Part of a small language model's weights.
Architecture: LayerNorm before each block, no position embeddings, biases.
Training: a variant of Adam for these matrices, 592M tokens.
Each number is 128 + 24 x the weight over the matrix's rms, rounded and kept within 0 to 255. Layers, rows and columns count from 0. Numbers have three digits each.

# layer 6 attention value, 576x576, rms 0.0153, rows 148-191, columns 504-575
113179150160164133109170154137145079140107169134120134142111178095178160151094117127167136123137152114129077124143126104137135152163137133073137153182129176141152134122093153148126114152137137142177140153120121113123
118124136104111181135112152139122120138141120055079127112168132100169085101143144093100120162114105115094144149134151138133094135129118094103108130198159133164136131124114147117109083087148153122097101133102110107121
186109102128108185133143093109007121149105054092128125095102171130087175124160104122147116122144121138162081124104106127144131149158069132139125141136124069111149104068122157107095109144171090142135142128140128110145
128148110126131117148153158129140085117096086097113154109177114130098057125158085161114099133110086141117147135131138045135090130154090118100157146139148165163116129142126107189080142111117107158165128093115137083087
157089150149130168119112124094135172131142071153128109133107158123095091078152155112104130123135101136154127145111110107109154121114098157147119108054121064130144102100132105126109091093129116108166132145137144161143
105118130119116117152099123197078092087119155083110093146150115091146143156095122139154130190132120081142131132113136133149158152167083146176121113184112090118119136109151150142143166110162119161107102134110137162161
132170176155151111105111115074168130124146129139162141132103134155145123155134109126123118128113127125132149130155198117140139141143144138117102097124127130113115098154134126089134149101153170089172163109097136155100
121166155094101124165087096145117111104113099113103168083117165134142138122130120114118175102098098133100080130166154133122125161136154135092118130176123084144140119153116155115100132109092108117161112127114157115057
103182172116125125139117133148110089186178138111150054127146143140130151168107131142133153132135176131112132127130144132147139084193103152176108143129123173115127124162109142140125121137109169154122116121134108159097
074124147139120159165084116116113129085136114150145107131144133156091131123167107148097171079111155160126138156107143072128094144128129152158128111121082153072148156117133122128124122150140126106189097118133147097094
132100150139110120133141094138089144067112127107098152083121130128167159105093121146099127142119130098136101132054128135147112152141140137129141134126127158120098143134136151104134112096102080142129183092122113133162
077106164107132159101150088081139177091146124140167110088122114120123124109106128096137118092157158127120120137138122129111104168159108093133108108120149064069091150142165138121131184099155094103153154128119111172169
113113128118110176156149073123130127150132115172136149161110127159127109138108132110139145099123074111140089100137130113103067134095148136136139136134121166146095151131165121115094143148117131156161093120138123107133
136132124088157131151137101174076099095138138138106139074098106152120109116138145118128130112166142096135150117105106189114138128101164090161124146141085154181108109101117128141150110096138089136124105112137115087088
104170139113133083133120110144154117124091104174106111142115177115145124156105125160133088166094115105102123156089065116095189069127117120124170153125096159142132161120081106120130103159082137130115132156178186140103
085107116133110163123149078156126105094133183148127126149099150101101130148061105131154121146112114126161144123083112106086138116121095114129138155154139105177133203128085128110121118125125137128153131165105136132147
097114107110139133164139128109099111130122124098080111130130177139151102130122134136135106128121101183087158084114112125152090134118198086130113118156134089114122158085140115153093119126143096122157100138128141069117
127122097156157170106098116144106128105182137138150101137145146140124105123143168096152139107173130138107120160168128151141180143119125101165148097126123116102112154102129126082108178152150093108134150142154129172092
087119115115129136113110130107104162119147140091147093056122137088127132123146107126119150128100140108134122129107097162069118163118160132104105093135106094106086193141167119107154122125158121105125147161118131114154
118135129125078170130142131093110127110156105138145150109123135121093119157150101153145099087150150107135139136121133143135167100126124103171166126115102111113121148133133132173135131125130106142127097138143141188123
133123161088151145116155108076138060109136130142112141103110089113161091154094138136190113113155138109118093098107101098137116111137172132155100140127136128119108130130111110136132125127159095169118106123140152129121
125089134156177151128133161122126104149161141139107128118131078121089150064121115078045118148109151127108152109113086162106155119090159139138127136148137117152066178129081083125106121155123147142082125147148100125116
181118156132126119105159115187152126156139129103120106106132084113123125187138151137157095110134136116153166140135093110156177153144136098123153124106138098124114149165066115130111134095151141155136144088087131139091
128193113142104116160147111134118176130150086121175087170156088111144117140137129139122145104124148154126098096173106150151140152139090154161130091066134120097128113148102169111172143149128066107157150132146133153097
147185097095113143126172131125126159176130128105196143161127112185127101105154132129148128104076114120115147128111140084123122145132068127124116134082132124138130120111154155141165119144136119125148106120119116114096
157145138083126180118127177088165110093129156125160138118136071161123113090094116111116110116096110123122091118133148129109135112117168166143128121126118136145130114141133108166102124101118192101060112149113103162130
158142096150159134170129115078129189104133099148113142094116158141076152117124113118113135151148122163096107146065105136136122115102142105158134124150144143095138157118108113106143133130142091119139118137128157125124
100126167163112149121100136128121142131105123071199115120156092096112146194159112108154118160102158119111137129190138106134114095155142139090117135170089125093122112134078106133090127126154067078112149116114144126146
089202144131115151152132197088130168099143110134129151133142097150141118110111128133139155083157134088136132123122072145179091119110161116095101130117105143180150157182100149150142139117152140148129138134130108131109
132132149089122119086167110060138073124120058157152084125072150195104116119122094119122119132100111120115141114107110106118165112084115123126127149142129152181128121145096126119103096119102140157178132118099116099151
149153122136121118140138120105123136133125106127165137118099122135126104163143132151124186130204140150085126148141171170116125159157121111152160158101106083065145147108171163098141131133135122181144140145087096116128
124170186114149146128159125121128133138147111116142155161086106131101162163142123108124136143110126107087162142137124175133119168130136104164122146131107072081082093097188094108117103156147115109152156160067088128155
127139131151067100157137152148127153130122065153130081173122128145082140151133103134167134137134169133076092161100096132116090114127130096105107119112141093119079134162165118158129141106158115135128091155128142140175
128091083124111141111111095086132115121118145130129123130154178187114090165142107095117101152105118116116144131102102141163129100196083151119138128133133073149109121119082074163116162174172124086143180117094115111149
141135137106147166083126104121082160134141109143126141085174137141096108121178142160122158100132110087118154119140136201106154098122102102126163097085117098095187128115173221170122152114099100134129128130135095099111
131133075111134112165118105111114122192189147101148111081130080090128140141118131105111085131086133121133094161129158127098089122103118100132112114111143107096118100142162109129114186131115120129128131136095142143119
113163166149123114181138140137112146132107132099112144122219181122140107142124095147161164124133120091149115170126160126135094107135092100141160127125163130106148158109144119130144137119117100123146143137097140145149
074080131112116150137091148085122166099131132128154176166145106188131147150079132099142113100137145129101139126144167139132099132091133148105135138125132167124121132128132093149089134156119191111106116115129125120105
141132147138095143152136089122151119120190118118130211117137095134152165125128130116130139168128138148138091096152174094136150103128119132139083095150106099140096128144129124139093096103134150127124126109138177170155
137085144136122144095173116120145146074133101153132134141127150153102135087163139136068175117114068123113134089142119187145125154085154119147154148119124111116166155136120132118156072127113140120142145139118118107146
115163171142101116161097118157100128174125142105124175082153161113133164183101101103159164172191110178129115112141118121161119124193088177115090203171110134158130119103164149155158112125099130106112101091191115128146
092121133182158077130124202129149106121133124103114133130122120167132133146120147166122155116162164131129154115127131137126149108166125119103168188122118146153121123153091127126129100151151152140108164158117163185135
118150123129137096115140102148121138134156109159121191151133135167167160096138112107152126103165145156135125126134139147102088121128116115120134153155140139143169149119115097097108134151157115153150137118126138139118
107128145175131112157111141170135143141130183081151125146181146114128159124112116161151112125135108101098157127157104143174131144119123107133139152167067110117167127124134149144132142135168107137170132111140151125121
# layer 6 attention output (transposed), 576x576, rms 0.0157, rows 148-191, columns 504-575
129115120145112158154169197138118149173129103125124148133094139132104106170091107108145136144140121130195081167128170166132113093122091112149117143162151148124107077148115108113120137166061149161118112102107118118104
150161098133079168146137102125135100091139091119149098154115143136175161128128098161141128142132167105122138097164129121115151150167173118125108094142141163101126117073118095134092127089146150077135130151166110134100
132134119125145089119123130156129180133113118129210152106188100096082101124113160142114118132166127191148131120138137115170131172128113172102124097133156128135154169174138105147111142127123119115162127098086115106158
145071056145139155118197144088125087109158128110101131159131092067104138112166127135085082061135136114133101110120158078101099120127156141083119109148137141099078117109187113096146168108176135105086113148142106134106
127144136136148069159081115136111154149138134077111122112180163125127183134152109120116148145144130147130120115135140168184154164132105158137120110071169080121171137154098098162109129101122119150140131118136111106120
131136128151151148100124141118205100112084098159122105161100137162120089094121137125082142126164138113072076128155109142093120127105149103169143114121127165115124092147131136144147153148070087124138123161163131157122
099157135157130140147139122154149145144102128152081149139087113079145086136050071160089159187111079128076169124127079127085149124153139106092094157168163124146105095059161104125062131152138119101158108142152155154133
136130149159134171124130156164186137121146164155112101089143175125146086090092169133149114112168162116147143100085122128096198124142147077114126158127097082081138152108121097108142105101123128104118115141111128143122
142101111063126144097111149120124123099149129165092132109036122106121121133117133165093131147132111130090121161167115115101126107152157099170121144137160092108151173160174141130154087153150113113123147128141146119136
096127118079105144127100105143141179163131133172140118108095166122120147138134133069146105115139133129136180116067141150139138155095151110103107117113102056111091171172157111129114097149138132127109154093118136155138
141133165142131113118157107095219122124118143144143121168152112135095156128121107138147158097093136137103085124089092123135127115096187077105104122144138170104108130098150106146128113096158156124119124117190156131111
111150207132107116085130113178138150184054113143161140102145183015142142091114127139112138157142141141145148172082122121166144182111117091120093166117091083120141142103102179082112134135113114156135136112157169177144
123055131150129121148158120158114139108113174094112132089166138103127165107150080138138131099116132097213130150135138091095162109133144134103113114098123171126134155130136108111135099149167105126162169109088132114123
135108133178095126094113141111186151098135141177148124172171115180145121084126166170103126095112128169113117135128122112161122136123129095105137157097114163125109121168148130116152152159154138093122148142126147164135
124121125166137161120132162109081104122150130124122111093087124164106105156148168115139127142145134135169090170086156151144103105147126126165142152095151092131116098166119141114123094158183107128105110120103122123106
135116111099152107101119157141164104114108149127140194115171173194090184132123138159140123113169138128070091108134179077133123134123116124113116077100119151099141131148110140149141158128125096147095182098128083138086
171104123155126139122161122155157146153078114138166105143159131143108166124123103121158149096122159078196135121143141119106125144123106096147108102124076129130118128106101105154151169137145160154139151156147100094141
114145155141111146099141184184113137223073111147127122054101133129092089115110110125154122136139116168128127145138080153156103190149100140181106145119141050144129132128104127128105144161140083123121122114111138168127
117155142141122097150091096148128143190119117132118160174148095158086167096131080122152165129169100125154108087102085099157090194174174159156118119131123103114121146057101113098095138073142105109079121064182178129131
148104103094120196112145156134142144144113115138160144128117099151124051096112102163116167130107152125075104132151139131140159113127078123124135138143147161097137148148134163139136113160088126110147100122135098147158
172106132126115093152184154120087142111076139131163108100121121106139155104154125143158159116109122138115143172139159147139124105117096120128109122108143175144156114121108180107151093168152160120109140081098096134154
148096133120134103172076104124104141134100185110155141092213167145124178154139127103191125123160126112184117093147109142156126123134125159146103095124127132131162161136129141140119150096142134081112134098117137105126
129100140126079099111133144130176120108120133157157113088070150105106128070093088122112121115124084138112121129122159125082121131139135133128155158123123123135126098108142136132168100154066138150138143164170122142070
128169158110164155075122117146118116167193133119073145087049095122096042102093151153099103160084108164118174149127123141100127133182136129112182211141201062108109124113133147102119096154158072150145121103112092133146
117135081136180152126142129156072116109138103129125146190090101114135114140117193154076089119166132133105176151153107159133105140140114143105087118172141139118111149117173130146109121149133145125140084112120122143152
129093144092097129145117106128172117146135146108098074147106160115178140109137111129149146134106141112158143128106116107081185110175164083138121134173132127135144130142121152130142161127119137118138162138178148131109
117141120116128102135109114129117102129150127125116155116169130107139177137145174132147130112113154115143150157127128128151120128124178166081131121119129113123143146140117110124125100130144122104109141112074141086144
158238148133166131119119122124096093175133074157097124159084097165087003133084120131085104150168112145121100076132136176149092168141060149137175179172130070145118117082100142120134151127111127117112135147169165173115
113125127123107141137131102173105137174107111150113122169119111091111153134105138146154177147146137126142107149092095122065135133144139134103150146131144163082139100061117140118128121107104114120114139096168136117122
104122126097143163125100104107099154089189125114099168151112093081163134134165111208116109101085213127098145131132130112147134103163131150082120175173112183061111140079131110123148120107130139096128125132156121150100
078136140094111141101116107130123121125097136202185121108128117147137094106108127146068075152130125139117135146133100113139152133135120117129094155114114141127138119127159139156143120159107136109150143111142126139147
186083158095135112114089114180106161156111100118189110120092105136112083097155142141133143149138127153092152132164161147119143139121073159188122180129144170135136117133114138174140130139139126109158134099105125181125
099128136122149136121106089131102142160121127154125146117098115110112109094107112166116145080145107161146171163134129129159141157113106145112105156123095100138146117119169172128125096155122170065120179099134136090163
082105152178160123133146138166103160188155124094166134124101137101134123141094155069159095087148154127171139099175171115161115152141098127141162140159169106169138162156094126108119168112153103157125075186126115136145
071090126091109115086110123087121110093120123101154155167083106084100132137128157172065092129129155185083180153100153110157121150140129127097121107124156159098090086137149155140128105104163161103127153135144101194087
131125126139127141129121125108099131103092125165131114123131074108121159113111117147152144161134117081082132104140096178140122153124169097106108125164150074111106162099101131107120124134108141155169086107135139111165
165173100113135151079118118175117114124103121206105123122116097124089078103110171125122117121151066145106142115136125128118128146128120149159112166154138117118101135122137166117094119136177134133129090142112142105139
154154121070107113153105104160113153153101146121095102099109174116136134089106081109160149156165121091191115111118118109116122155157108118121119144121088088143147134105152178088152105120146136107128147116130127100133
129156117104149130135130154151144141158080097154148115111122184097131115129110074110149136139100121143161144117128106119113133112150114140102138120150105143092124104120083113141101115077116154141113153143090097098131
078087119073114122132103112130152154137119132094083126154132188114124154148163146134127145104142209111122130158099118123128173102125119124071113103100093167087165113125146105150125140122111164081095155118137112120119
157154119125133163118165115107119107161129109157134090145049100119117108134108143180113132139129118126091143142131156085124097115136130123133139090178174119116118122083116121116137122153112126161151093143118145157092
179106097104103128152149173107119168127137132138114088137107178108114155142134094120146153125110099141123100213130132142103116102098115098138103086114135178125143102168199160168132123144087157172149100113096114075112
093139093095119153115131178124168130168085151116068114111112137163097123117185133093136105130153119135130079046126122122098115095121106143189128094102075156123072118145145152117124123157140111082102131133110143120112
133151135125147148129091109207115105161149060135116147177059111141135110169112127097087108126117154153162098137160119162117124148177116187159123092155180167117116134113086094171108137116100106175122129127117088140119
# layer 6 attention query, 576x576, rms 0.0196, rows 192-243, columns 504-575
134152128120129129117076102161119126157114154137114124110122133117104158157110119107116113102165139096129118099149130135136132117135156121140088125150152137133118065095053127103133166102121072116112130096163105111149
147120168163122147156116179098176168151124120135112109089152167141165127138146131084108163121103120120136128121134125133124163106138121107141121131136112101141157167081123093118137152129135156124140088110111107135114
131104087102094158183119117142143108117148178136142161158140125133151147111135124108113101117086152121094200120112137124130150117158174120164128131075122100109142104131144089149145131150132133123100126087153084132092
122112109160115122110133138160134172126107138133153107129118140107137107137126099146128080136154158126146162152107132093110130143150146158115155133111123138151129128161143087145182105067148159136124121115156133118110
135129142136142146120117099122144106098126152136079094078095119121087130101130100141139168141102133123151134118151094102152089118093103153148155128139119139166103133108144125150135097137109121144129159171131144114111
092115110177076090163096132111069128096126133161164139127129144138086121112122121103161111112146112123146118060125129152124116116107117134111174147136115126106125132090138148119112101140106123080127107071160134128188
119173143093146112091101093090167072136139141102072138069127067169124101115096111112119127132132139130122125131135091127132129138124082142121115108168117136143115122127170141187120126136157098129136150153137169115106
155163117131092101130180142157109123076152133146166126150094114115161166113154121140156129162088130110109101141112139173116118138136180114108105139119174108078148106142088112104159143121140158116134153084164134144118
122192154110128076074133109142110115147132094089137149145104135087113072146147118133123132179125119144086092135112103175127116123104086154087118114138133138146140105114132127110083093136111113143157125154122134116146
126188152133139135111128088122126091103119145145142119061095090180112135137093138121159112131149134087153134125164105135144157084115112135132145097189079120168136131119139111174125123106085137121134122148146142080148
170162125114115158124111128153095136104097132155085140061134122116124123184072144128139098138103089132123102126118142138127147091120129118144106089091124141125135128096151102142109102146150128124132107134124122159127
113110112137135137126126090138184140105138133114178106119151107130150146078128131176138133085171148106159140074134132107072161152121115143132156108133105131164111150161109124129135132133136147154115163148134102159110
114145141078083124166104151146120151125124147178090149106166108138132115111177140162117146163104143089144106115129170129129123146129152130135146129148123074136128170120137174108086115121123126128133131148140120137170
129143102150122147069108087077149108132169124102114111107147128120109096118106115114117152127115127161133168154160118158114151121101101176136160110116104149166087136097126147169135119081123120165142154178100136143155
157135117151105117150120093151122100145141151185111124091132136150093122133106161133108139113076093083170059155103106151119110139143145121132109129105122139095137155112119129104106091192102098100101128053110122093135
165126165125150150124121152096145106148110113116135153113156163082194126129089109090069108097141130113145192104146115108192156151166096133136135097124114114192116113078158120185100080097136130105155145110129105130147
157135173102113137146141151162147117168142102133050137100048111104109157131131135136066145163100120119121121097141110132137138104142117106154085176114187113130122142066107149102117150138117104117116163144092094134132
134094129110125090113165169099148092146141082126188132171159153072124122136129105149120126139169137138131124115121120131138096128101101110135120086094168179157126091130125106107158159113128119186126169125100135158122
174184138110118155186113163171142172164126085112094076077112131128135125063137063073065104168136127099149090098157156115130123100122120140160066120143098120129089133105104139127100095129146173151155078086134099153110
104142114136099133138138123125107136128142110111113140127136119136121111170110140105147126119165142126133177116133111132090155125184161119137126132165116169131156103158191123155098120153146099111119164107141124158111
107087167072165101154088141104122169179127142128118140145163113131112136150149082091151147144141149150126192106100120120095125182113144142149148160100120135184076170098109135179165138079143151128169166116128150084173
107117123122107159126160153116115127126106124102147109179097132172136154102135072113142127141152120107103150113083144096171140129122141142150129155115142095172112109150111134149123123116132117150139091128114144136143
131114135129095122138118130118099110151119143095110115119109097033098170137134147124132120153147118128169152118114155133098114089116109118147092097103087153130125082089104109140115135121130072126093135106091091147168
120134134166129099115130134131168133103146118079155111169159142158126135091166177155180119137148109142116139129145138083089125118103143099079164121100153195124115176191135138113172137147117123150135110126129139122139
163117120131102179144130129133113121111123121151118093115083154102120115106090122112093150105125135101137130107132129174117112131136123126145105146140150146134126081090150137119129146152146115087099111119166123110146
143114146134114147131162083156140085124142153150143156099114135093146118113089121103095102098117146127134145134118116133135115140110141096129097136130148136150102106110143108109114122159163121101124139120136088129139
112096112137118126124128080104136116152125132100170154136156147140140120124136116137141118097161134160114171142163152097101158151133148122145138094103082142135097129154102101152132120093131108134125180168124158103138
129130132097103089144161105156136102092139116134114105161092134113134094121180126151164134190100130159125118118123149141116145126145165161135187127108133119134156132130082118157092127135085171184130139166143098115111
135157141186105108190108133118162160133095171198083049051122136124074139101110095146119121109151145093144180135199154061084131157138146113137153152173109116108123143122106128127132133173094129080129131100150124125113
153117096123131111110124156094147131102137148104131158153170104144151189146123156131147137081131065140122158155102127130093110124126133132099097123120155147098123160171138142152122113099138122101121137109127134175114
130130140151104153153147103135104118113176171142150110122094155124118163120160115128156122118115128121161095139135134148097121138123146100125109116098125116129149176139106165134132170167126155089108164128126092101116
140130106171072112125149137156138142101082114134103113098103108103134118118096153161099157113102117135130124148087151093140121102135139094104120129141127159134172116150125126127132122159076179133133141122110152152107
131096136164115066192077157130126125129138146093156168116091177103141113114148125130117107125153133133128110126149083119097132116124140105128140102119105128137118098126111108137137137155146128097124121165141181136097
136122106131130152135169123155142125105146118132141163129120152147148146123131146129147125108099127149123106163119083123089121144115167088108059139183115076064150154170139116105103175115126136128142138119165159141048
145138128149130113104111121150132109116105190125088122047078110088091117126132157149144115155131172141146163150151107113143111117108094145138089124161151159123132135080134133089118148204130147159148123148125102112133
117130123143135123145162158121098125109108122129106154171126150123110142111134151145124112116124117163099087146074189138125128124124155112109121161107145114121151117112124121065136143129113136132138104080118119105117
125101120139127110146130123091150140128151122104142086125145071115133174116109134119102131083135122131130137121135135080114144132152162128158122146111101171162113109113134139133124124144136101150111127113126105127107
105141112119116151121101124141084125156155140116145170095124100133144113156113134095113130141140156113151119096157103125122158128120109129123090123151153145107142059128135123127106104140137138128147099094132122158156
096167182118089112124136124114103137170141120128057143082134127093105094149104124146119104152144107146128143085125152164141154147153125136166119151130121101106158163105133158143115138102105104123149102106130113073151
177142130122114117146100110131129131118112113100133178119126106121143120168106137123066124118147109135127129156130144129130165111161148102148104137148098111141141121107152134139124108127122074086134149101103128102135
131158159122146123170142102070127134195154118117148160147173138108151139124158091150141130141114129125145124145178118136097119161131112125133158094118064114119057149134136123111141164115095080112075161127126117110147
133110085127119143140138135157132102097124124144128085144127126137164156144142127120126074134115146117108092140117150139142107115123135093126122109146121124119172167154104155071166126109128113127124114123093112125130
126119112116141157166112137114102142132122098100138138179140125123155106177111138081118102136146117145130157095134111128165147134116097115129111106095145193170076098115132085139113115124134144128149177127098116168121
144164148152100108166110132189144150133119109144085141077137099109153095113122164090110170149087104077120110103119109139117141133150117105140087131147152106113126121068124122114073143180145084126113132128126103096111
105110112104104161147129119137101105165139125122105104113098143124113090113126162098154116124125087109110135119128137139146114110149143142111149113134146125109134092108096113158125117136131160117091157129154154117122
128122141118139094137144101110134101159119111114131169134168158104107103119137104164152147148155131137176105115116105188104121175127131168128129149147116125122137143129173137118127109101132134107163158157111157122154
117152135155091125060143148166153119155096098110124133115140113148089088097127123109108130128127123143111119138113116122147117113125096135101154160146154113102136098178125095106142062130150127157153147131119131159155
151119162130102103103115135165120132125111086152122114146133121145117082140131101082123109194148124107119112108101108159149133143118093155159109119116102128147155106081122148105145123108133118154125138138130125121153
118136134146110144169123108158133122125143102172089102143109158115109112119139114111108124057102117105093126165143144126080147163131115127119128118145118143094133117146164120168089138156139129155116124145205133144115
143123109140123160161127154112134153109157145170136120137133118121142158125094109137087114113114128131085098164088149138132099173098099120110114112102155133142150194133131150118108100119125157099135086078108104165110
169146126125154128155144136170142102104127123173092164141108131134157135129163124127125146132107097112137113127094131138092139149081131128096107101141158112121148134032106137093121111119131136107139065107084118127103
151118148137159153162168167161140134164152106152140139078094143120145123142111162121088080132132143146117091157093140123161178118137160110136054128130133147162149140112118124100108123124114098085101093077151065129114
# layer 6 attention key, 576x576, rms 0.0193, rows 192-243, columns 504-575
140106115093129159118145145099121129173112097123095162112141165139090101125132126101130138074159122136112123120156102158127079140095114121146127145150104105097141142133117094158141130153114076126089117130148131088155
126166142145114155138090121144115111139121173179137130131093089150126133126121058123117125094153179133168153146117082121132116136131125151151124118145129152120142129123123125123143151130093076115144166094116120102084
091172117180131172109148141137146131125094163140094134127130161142115104121120140145128135076121076147098093140156084157123138184094125161133147144128156117136092114136144110117153123111142103082171150108157103142171
114126105171149128143125176170130103115140114136136121164129130118133155133095113131102143124143142107134126109067149114105137118139117120130165132079091147120125110085103165102148151156139138133163122119138115123117
096133108146127127090067152129074139150154110131176090106109077108105099102113137136168101147176136101142166104127152158104112113138167146117139115106145115123148115137125153137123076087130133190117093159147110130157
117132175127135145136117109189131163135148078124142147061136152122149062110125143090080135163102112144125110088174151095130138139084123112160134134106100131129146081159129066157107147122082139137125096126151088146095
082124103110128113087114105104164111130136116107148097129136069125100098122147183151158117116124122143121127118139101111100107106137113115087153098102118125140132124116137166190139091125125139204106147155113164135122
135123137147125116149125137134127134158121119149174164147091125163148114159109110115118109118085131158115167147135098137159098156103131080161088084126123126112143097159108130082103169102129098083143085155135135131141
133085100103119139124129143151115131124116171114094075128109110083156150111135131095138120170111137137125138117129171112109089154105139135122125099112167163149131115064105098130108158143116140108134096144103128143146
120137125106084140119108164125128152117158141047125132155145083094109104100174158151113132120133110128091125106145107089143113115179133111124150116139138119132151139132131145157126104133103150118149166139106120154178
138139121149124102102137131120132112138112135148078136104164137123141091134146155119152138086120131134118109155143107140164118180121129143119132137131126082160087123134140110134122126123124124122140121147128071097135
060117122159144112166116125168141159097117098100153094137173142093130122083134160157109159102160114148096099104159139150144115127181169124128155126074147094150138174126089121118134107127141180184160190132111173109112
116174133122103122173136058144126119132148138136140110096150147120121110099119115105069124201099138120125149104129148090146127107137092151148118076101106133136149084149138079173117125115188138135116118187134106128144
139084152142092068143130081098131128123172129131144101127170071133102124117133100126091132167134153148113173078089149125099124082160140101079156130141118115146144139117133114208162132149161185147138130133117156114107
112174148098192155110130125105113136128114132146079151108108141121110086115116119081083076124114100155123152152164116101153138119104118151160086152156127112126104111150134115142132132116112115115089093127121103121128
097127082140142150112124149120138102099104121130117141087115142171093136147144167144150147094170117113148112152135140141133126157097134124125146101141151158144110168131135131175157107122118118147133135143115141116129
110112147123171118086138094092128149148086102128166194141142134127112092149144119079145131098132146104139087089139111128163112115109123138121146084121138155106110106130106142141129128142106090123131127119095116098071
136138099145102124135124174144113136090106119136136113151116158148132104144129119108199127058106105108103119144103156162123084169124129112120144129126144143118066122112167159096146127124099092124113088115130101147128
128160110148131196132139141125127107125157159136143148125139134139149112125109099087135134074146099133135111132121101143147145118125140113108089132130140121141132137153126125126120088129129097116117156132134135131126
150144126151155141102125149094130132122088158120135091113097177090133078111133161132100100077128095086117087127152132130133114136108121132125097118157141120128111149141151136093171114142122160137148101138146137135116
087115138130096181146121184116130138119142093115154121124124106133075181122177127176144137130158173134191166109121133086112121125174183152072175099107131110100099120115189126126137129162146149137148157130143176136105
167127112094112221165151157095137156132114113153117135100146135131139130148127136121115132135141115167176087124130112131139128121097165123129133093141118103145119140084146109104111134139104118115153123129082132131106
138127123143157101156136128141116148075102139116162130117169148089113106151134160144125150121133089122136105082137122124145104130152061085144098113123096127119124117175140110095148090136105125083122129166108110165144
152146164082153134161082112148131124123151156125135124124158105156149162134161111110103097148063160134146150123104175119121177126164101119126134156090140119127118123080138110128122133123139138161143136155137156132108
104128102138150165117160159118132133136088115108110134095118152145131058105103145141133116083146070102127119102164145131168121129099106118150122106130094132108106143198156109131116122142082110135099119096141138157146
131137085135151168094163107116116133147073129155113133121142186159098093144097130109147103090089098147137096160177077135176134166079124144130111100142144146128135119148133130077141080106137111126174126111113151106165
124157134104131088149143161150088171099153096136167069134127138126136187128137157166155144123150127135129160126096186154101133103170140119093164121132145157116153150089113136128152100111121163158123132099137163159110
086092095178106108156076114140161168092096153148172126125155125115128129116097120161101128117128130129113155087127102184134124140123112147118157155137076162129139117114108173076135138109134138124170134113147129099140
116153138133164176085119128131108138129104088099158164109091142114134144142131124129116117084141109130144109136150150123149137111146132128130124162172114132103098112185186143099131152106115144142115124113119166136091
147152202111139117122084145147114138136167161119104137126099130110132099129131116182171107138099158120142159152098139107135166120137131109130149122113126081115150093153081121120128112111137126152101159150147135197125
114158153128140168132127136186119158136138097083155131127104195141172166127123158166145154132114132099139108119175090113165137118127144102143124128162109127116175163176120140099134162128080122122118140090139102147116
145123109178145137112119128127122131078119103140149158150180103151160088095138137112105149031122133135114093160118108146172142141083093123154122180146117122126047165108120142140131106095080145128150081133109106145123
084157104098132134099159165181136144136111136207092114179100145153115160114094104144119151176122098113144127124121137144117152150145181142120114128127152149122160174136130122162134136125098135129180146154139097118135
149152151123110116124147100116132120169115150136128159111086129142118167188129125144106125127097165173120169184141133119129155131132128141170154152118134138118117133072142197098147149144147063099173150138133121113134
132159140133102149094150096151097126123108118130104144105158139120134083153117138123105133100141122151112073104157099123165111120130099156104112146127085100140129139114140153148133037099115094185105138093134103134102
142098147125124149151116102142168130181134160164143137123119142160138134142130080113097153138119161151174124146163136112117152135085112157192142090146140166105115152117170141121121149135096092104119164112126098146122
142151100122129122136126165121144121081096115116084129151142133113074137126145130134120127130138137116154099173098165122127139121165152096107157125124152112110143136148124129140128102138174171128137133187153168136108
125157127147161136134156154115109133145112136111110128115141158173099070100130145148125125107119131141113109073119123074113105114123107075125089146145137121154138133203101103158118150176143157071141106149133111094092
122090097153106167101116139118118084167111137146148125113121155107109117106126151135100115077140113086133160059180106143136113099136144149130095113207137168150125145157109103138123162167147116108096114149131094110052
161157137130147133102139120097122124125162120147101117114151140137085109116156172136147091129143140121109129107132104106152125125136116124132119143129128134165149130171114131129103138111168158080135102132137135091130
129109161124106169136154158137118160153189146104111120131138116121099164117119113109085138193193137129109122110099140150108101128171156101098108149152177117129158136133105141143131147164183176100142128154150137112121
198132160142137184143125145121138122166118162128128165154109174130116098167110159136140140141124139130152132151145090133158153150089128129152095148120118113131160083095125138098097158153153121089130112129114170125130
136123106142177148164162136116173107090124104135087126161184203151090124110125139146165126102094129163147102105124166121143126203095132107141128135138121111176148162125113089115138126165078132124170140129170108139117
107141115120139136100124123128104141158128131129131155149160148136119103094137117113127103080137150132102114133142094128146095138103094117157126149148125130121140127176156124124155110117089093089130142121107124113134
110161106108170125168097113113100147159130073087164134122129124126138155119168099112159121126146099154108180117119150112102116104080141145143137120119102113133134130170132129121132067118084122179115095100159135163140
126106128082098103141133123148124124136156084117141147148107127102103147084113128137125144193143136137131195095133178118116142084136128093142119129155121123112131116126156084215105140127143104127125136146098117078093
135088121096152133131102089114134134140177086163143154165114094151149121120140107072103155115153155191117137127133165094119131136124118117127125146137112156174133136096135132178119129144106116098146118160107169103156
129024082105097108126160127121148121127158129108067144163135138133156157096145077161134161102146149129137107090130102169143134138069104151114063103142137162144169112121103094125120136130071079114110124105126140070116
114108130154152131096131126111145099167102099118109098089182108133095110085115139121115143075108109129119146122144146146133167108117134150165109155152107124104103109117106168151098107119160130158138132126158136117112
088156129156127177076155139199181080137131144183111170119104202111098093139132070127124141114142086129153125175147085081166126139111149137138080132140152135114098140153146122153097136111124127158112112163089085136177
129151094139125153136117132134160120144133118134081176131137201149136081129131130130126128089097125127138093129170062112140123161146107137129089128143120156156125134109144128106095131133122110142134149086126102130164
113124112196131149098153110142149094165096156136107164129161195141104128128082124131124156078107116138115093135147082155109105170107079150163098141127121147098133153140138156114113117139116124108141119094104098072124